{"n_layer": 15, "decay_fraction": 0.72, "batch_tokens": 131072, "steps": 5838}
Each number is 50 + 10 x the weight over the matrix's rms, rounded and kept within 0 to 99. Layers, rows and columns count from 0.

# q: layer 7 attention query, 192x256, rms 0.104, rows 107-119, columns 0-127
# k: layer 7 attention key, 192x256, rms 0.104, rows 107-118, columns 0-127
q107:45 55 67 43 57 61 39 43 40 59 47 47 62 58 50 51 40 67 54 47 41 39 58 39 45 53 63 53 52 46 51 58 36 54 59 64 31 54 44 15 59 39 54 43 56 48 47 37 43 50 54 29 52 51 46 65 60 42 49 49 49 61 35 32 69 51 37 69 44 53 42 66 50 36 46 41 51 40 52 46 30 49 44 68 57 37 62 56 40 62 59 48 46 56 42 60 56 48 56 56 58 31 46 38 37 57 42 72 50 71 65 48 45 40 64 69 50 55 60 41 40 45 59 49 47 49 50 31
k107:58 77 37 52 42 43 67 42 31 45 25 42 47 52 39 43 73 43 61 40 60 30 53 53 65 54 46 39 40 69 52 57 46 66 71 54 40 57 48 31 40 46 51 36 50 57 55 56 60 54 46 55 56 55 35 65 49 47 43 53 52 52 45 48 53 49 59 44 54 45 61 66 26 66 59 56 63 55 33 55 73 53 41 43 53 43 56 40 52 31 31 48 54 32 53 60 47 53 45 49 45 33 53 29 59 63 53 58 57 39 31 45 27 52 55 49 61 69 59 49 54 45 56 69 64 54 50 39
q108:48 53 65 32 29 45 51 64 39 60 49 46 42 56 35 53 56 40 39 61 57 49 51 58 38 29 57 49 52 57 40 30 58 60 66 45 38 41 46 43 60 42 49 55 44 40 57 55 47 38 49 45 37 43 55 66 33 61 64 64 48 72 46 35 44 49 46 50 46 53 57 58 39 33 39 59 53 60 42 66 61 54 31 28 37 55 34 52 49 58 55 58 59 43 61 47 57 57 55 61 38 45 52 50 68 63 54 43 51 56 58 48 68 43 27 64 51 69 75 60 54 48 48 46 36 44 32 41
k108:44 49 49 55 46 51 53 49 42 67 50 47 40 53 64 41 57 59 47 60 31 29 62 44 46 59 53 40 69 59 46 42 36 24 49 48 30 53 45 45 47 48 57 46 56 32 45 64 65 44 48 55 61 56 41 32 53 51 54 29 48 34 40 43 53 53 43 32 33 53 61 47 48 46 58 47 48 62 52 55 40 34 56 45 57 31 56 55 42 57 62 55 31 55 52 48 36 54 60 27 47 65 60 51 38 47 52 64 55 53 62 58 45 52 55 51 58 55 25 57 60 42 64 37 48 54 59 58
q109:62 56 44 47 57 51 61 39 59 36 43 38 53 42 34 35 55 55 68 56 37 51 58 52 42 46 32 36 55 56 49 51 29 57 45 35 51 64 61 71 48 51 54 49 28 32 45 36 50 56 50 47 58 60 45 51 49 59 48 30 52 41 49 32 48 48 53 52 33 59 55 60 58 49 60 52 46 60 50 56 48 42 39 70 56 78 56 63 56 69 40 55 48 53 39 42 64 41 41 44 48 77 61 60 36 45 60 58 44 45 61 58 50 41 49 45 23 49 56 32 49 46 51 46 30 32 39 60
k109:54 56 67 24 45 49 57 55 51 61 48 56 64 43 30 49 64 74 41 59 55 46 34 49 50 49 49 48 58 46 38 58 57 49 43 58 50 47 35 53 33 58 56 61 49 47 58 34 58 40 60 57 57 59 47 54 38 51 54 48 46 53 51 56 54 65 34 65 50 51 70 67 58 56 54 38 52 52 42 41 46 45 53 52 52 54 48 54 46 71 39 30 47 46 43 36 49 62 48 23 57 30 49 61 60 77 54 55 48 53 58 38 51 41 51 74 45 46 48 35 59 50 69 62 42 32 53 39
q110:38 47 45 56 49 36 57 69 43 43 63 35 63 61 46 58 40 42 34 42 65 45 63 46 42 61 67 56 84 32 59 65 59 57 40 49 40 55 48 55 32 33 41 49 35 45 32 47 47 49 61 54 49 51 31 65 45 36 54 50 49 64 48 62 57 61 65 63 43 61 51 58 55 48 64 59 51 45 23 47 59 67 56 40 45 40 50 46 41 53 43 50 57 44 32 43 48 62 63 58 40 36 47 49 42 55 38 29 42 58 48 44 38 45 59 42 56 44 55 49 58 45 40 34 61 35 44 59
k110:35 54 61 48 51 40 41 62 25 50 37 53 55 40 40 46 57 56 39 48 46 47 61 28 58 69 48 56 53 53 50 54 60 45 54 55 38 60 43 46 30 71 53 43 43 49 55 43 51 45 53 54 53 47 37 61 46 49 53 67 51 44 30 29 47 44 55 50 63 52 43 56 46 47 51 54 57 55 69 56 53 53 63 61 27 48 45 50 62 50 55 44 48 45 46 63 36 61 41 44 49 41 54 63 67 29 50 49 42 48 32 58 45 73 41 47 37 64 54 60 35 57 56 39 58 46 49 54
q111:52 57 52 44 56 40 49 37 62 38 60 63 52 56 44 41 55 53 43 42 46 58 45 47 46 67 45 59 58 65 42 35 53 50 60 37 67 45 35 50 41 63 44 36 41 52 68 63 36 48 53 40 50 41 68 54 57 55 66 46 50 49 50 35 49 26 60 48 49 51 48 58 53 50 45 53 42 55 54 50 55 61 47 40 56 54 55 52 70 51 41 62 45 40 42 59 69 55 53 59 51 73 47 33 52 39 60 32 55 61 61 63 53 63 50 60 55 55 50 45 44 58 49 62 77 46 57 54
k111:40 21 52 46 49 59 52 45 56 54 45 52 57 37 50 43 56 45 49 44 39 43 32 51 48 50 52 48 51 67 49 36 61 38 48 52 62 50 47 49 63 44 50 61 69 45 39 60 54 47 45 35 52 35 55 47 52 47 51 59 52 48 52 68 53 47 40 53 65 36 40 56 43 48 43 36 69 63 63 58 52 51 51 58 49 35 66 64 58 58 57 43 48 55 32 51 58 39 54 63 52 50 56 61 57 32 39 42 58 47 35 47 43 34 52 55 62 44 55 34 35 53 45 56 62 53 60 43
q112:59 37 46 43 44 59 45 46 66 48 51 60 36 51 36 55 26 53 44 47 53 34 47 40 46 48 59 62 45 37 82 20 53 38 61 45 53 53 43 40 45 62 38 48 46 53 57 41 38 43 47 50 60 58 53 49 41 70 48 36 33 42 47 47 33 59 33 36 63 46 47 44 48 50 64 64 42 41 47 36 51 44 30 67 44 73 60 47 57 42 47 47 49 54 55 58 49 62 44 38 37 51 36 30 56 64 38 61 55 43 59 43 52 43 54 60 50 56 47 46 33 57 36 53 43 61 57 49
k112:54 56 31 56 65 47 57 48 65 49 56 60 55 38 49 63 64 61 55 40 53 58 63 56 45 46 49 51 47 65 49 32 56 59 62 63 55 61 48 52 60 42 35 55 46 49 45 45 57 50 62 38 62 33 56 67 38 55 45 51 54 59 58 50 37 44 52 54 24 38 39 44 59 43 50 32 51 52 37 66 49 55 57 55 50 51 55 54 49 53 42 46 49 46 36 45 55 39 31 27 58 67 56 61 51 60 54 34 61 56 49 57 42 50 51 57 50 52 65 57 57 57 46 57 46 58 61 47
q113:50 35 64 55 31 45 54 59 50 67 45 58 49 51 65 40 51 48 63 45 57 40 55 54 53 38 53 58 51 47 56 48 53 46 42 40 51 55 56 51 35 56 45 60 49 44 34 51 50 49 47 50 45 39 44 31 69 59 44 68 39 52 42 50 67 58 59 65 48 52 43 48 50 57 60 54 50 29 37 53 70 45 53 43 47 55 52 62 62 45 67 41 60 40 53 50 73 48 58 50 69 63 35 53 50 54 53 43 37 47 42 55 34 44 48 33 36 50 45 72 48 54 57 54 47 32 49 46
k113:49 64 63 36 53 36 51 54 51 64 31 63 55 32 52 45 54 35 40 59 55 52 60 45 48 60 44 56 32 52 56 60 45 56 51 60 49 63 54 53 58 40 51 61 52 58 54 35 48 53 53 53 48 65 50 53 44 30 31 54 60 50 34 44 54 69 57 49 53 60 57 63 42 29 51 49 55 51 43 51 55 52 61 46 40 47 60 41 56 50 56 44 42 59 47 66 31 35 55 41 52 49 68 60 65 34 51 49 56 40 57 46 64 61 43 39 47 38 66 35 64 33 65 43 45 54 45 40
q114:52 54 58 50 65 38 47 73 49 53 64 67 43 44 48 47 24 46 62 51 63 45 46 55 51 56 58 62 54 47 47 48 67 47 49 56 65 30 42 45 70 46 60 51 54 60 54 56 55 38 52 61 58 39 58 39 45 48 62 58 50 54 47 54 50 33 50 57 54 50 39 55 53 43 45 48 30 54 53 40 38 52 67 48 55 60 50 38 50 56 56 30 64 44 53 56 35 34 46 53 43 60 60 30 30 52 66 48 53 45 46 47 78 63 54 30 45 58 37 53 46 55 53 65 23 34 54 65
k114:62 52 52 50 44 45 65 50 58 68 42 40 42 62 55 60 45 47 65 69 61 41 61 56 34 60 34 48 70 52 35 45 65 38 61 62 52 60 59 48 58 50 63 58 84 33 54 58 57 43 43 54 50 53 55 64 47 53 41 74 59 68 53 58 47 34 58 53 69 50 59 33 65 59 52 59 47 64 54 45 54 53 41 54 67 45 31 45 58 62 33 57 44 38 39 39 46 35 59 59 41 59 47 49 44 61 34 56 51 42 69 46 53 52 47 71 51 49 40 40 54 47 43 33 37 64 66 53
q115:43 45 36 57 47 53 51 41 46 51 53 64 45 56 37 39 35 52 54 60 43 54 31 56 60 58 55 56 30 56 31 28 55 36 65 55 62 51 41 61 33 49 58 52 48 50 43 58 47 29 51 54 54 34 68 47 53 39 66 60 47 68 43 38 46 53 64 71 47 58 59 37 72 52 59 38 46 54 51 59 60 50 60 50 50 57 58 40 50 56 61 43 50 54 61 48 40 48 63 49 43 54 57 52 48 59 44 47 50 50 58 51 46 53 37 51 60 46 43 49 59 49 45 45 48 58 23 47
k115:52 33 59 55 60 43 59 64 57 59 68 50 49 58 41 43 52 61 57 52 50 54 62 51 46 44 49 38 46 64 53 48 51 26 46 44 43 36 59 36 37 43 47 69 47 52 59 38 60 49 45 53 37 54 63 48 47 65 37 43 54 47 50 55 57 63 43 48 35 59 43 42 66 44 55 58 49 49 43 53 57 56 54 49 44 46 58 42 50 38 61 55 54 54 74 47 52 43 52 59 46 39 42 58 51 28 33 54 59 52 59 61 44 50 65 40 59 56 37 55 37 46 67 49 55 58 48 60
q116:49 52 48 58 46 52 61 45 54 39 66 42 50 39 48 45 44 45 47 56 57 57 54 44 42 39 38 63 51 37 58 56 53 52 59 36 34 50 47 59 58 49 35 40 54 38 25 47 50 45 57 35 33 56 55 43 61 63 51 54 49 62 41 75 53 59 27 52 42 55 41 52 55 71 64 64 62 67 65 60 54 59 30 43 59 40 44 40 45 61 47 42 43 38 52 33 41 49 58 42 46 59 41 59 69 40 53 65 47 45 53 54 48 61 50 31 46 63 57 40 65 52 71 44 29 58 42 48
k116:52 44 72 44 45 51 62 45 53 50 65 43 52 37 58 50 47 52 53 57 78 59 43 40 59 55 58 36 51 40 54 58 44 67 50 46 39 44 42 50 50 54 35 54 39 52 45 51 41 41 39 47 40 43 52 31 55 42 54 51 43 50 58 55 49 68 50 38 56 39 55 43 61 37 40 32 44 36 43 52 34 54 39 37 40 42 57 53 57 47 39 63 35 47 62 46 46 61 36 48 63 54 52 52 46 55 40 45 53 48 47 51 52 45 70 57 51 36 69 53 41 60 51 49 49 63 67 49
q117:44 59 40 39 54 64 36 68 63 50 49 58 47 32 68 50 31 41 57 58 38 46 56 34 47 47 65 44 61 55 63 48 44 52 42 50 37 40 43 49 46 54 35 49 46 65 47 47 54 56 35 39 55 75 41 31 57 57 42 49 55 59 50 47 58 55 47 51 51 56 46 60 50 47 51 65 61 63 48 30 66 53 56 60 57 40 46 59 43 53 45 43 72 31 42 56 50 60 46 45 35 66 55 53 67 51 49 35 54 55 46 38 57 50 52 60 49 61 53 62 57 50 58 63 54 48 40 51
k117:38 58 44 53 45 57 58 37 40 30 36 66 55 31 51 57 56 45 45 56 47 62 48 52 51 54 51 51 41 67 30 53 60 51 38 59 39 47 40 38 53 54 41 80 44 40 35 40 54 51 42 57 63 65 45 45 60 58 37 57 47 54 47 48 52 49 53 68 54 53 34 32 43 50 68 45 55 52 68 60 60 48 50 22 51 47 36 53 43 55 34 42 40 51 37 50 66 51 49 48 50 51 55 44 81 69 59 52 60 25 65 59 53 60 53 52 50 48 65 61 50 50 46 39 29 57 47 43
q118:43 42 50 67 36 55 43 59 58 44 46 45 34 56 52 57 39 55 45 33 43 34 57 49 60 58 59 60 32 41 67 55 38 67 35 34 46 53 58 40 70 39 51 44 55 48 41 47 53 44 44 57 40 57 45 44 50 46 39 60 27 48 28 45 50 34 59 46 53 57 39 48 43 55 35 54 46 47 61 30 32 61 56 64 50 60 42 46 44 48 54 51 35 39 55 65 35 62 51 47 54 46 55 76 52 57 56 51 56 72 50 32 50 57 67 42 42 52 54 50 33 48 53 41 63 52 41 56
k118:40 57 49 39 56 51 45 68 43 50 48 60 44 52 45 69 52 46 54 51 66 62 38 52 44 42 38 52 40 46 42 56 45 65 47 41 50 68 50 41 58 38 47 51 57 43 38 65 59 71 51 29 45 53 40 37 54 27 35 59 64 75 40 40 57 66 50 44 47 65 59 58 57 68 61 67 46 51 56 65 49 41 56 52 35 29 42 46 57 53 64 42 68 50 39 65 58 53 46 65 41 58 50 58 39 64 64 56 41 32 37 60 47 64 50 26 51 64 47 39 40 54 57 57 58 53 67 49
q119:51 41 52 45 49 57 35 42 51 44 34 27 66 55 45 53 54 44 50 61 33 55 67 52 44 62 52 53 54 53 52 48 65 58 53 60 38 43 36 31 48 53 36 44 56 69 56 41 45 54 50 49 42 64 33 51 46 57 44 64 43 45 40 40 39 61 71 40 38 29 48 59 60 54 49 45 53 51 31 47 46 48 61 46 43 43 41 33 69 50 45 40 48 59 38 48 51 43 47 57 68 41 48 51 42 54 43 55 44 53 52 49 41 46 56 43 55 50 47 36 32 42 55 67 50 58 54 66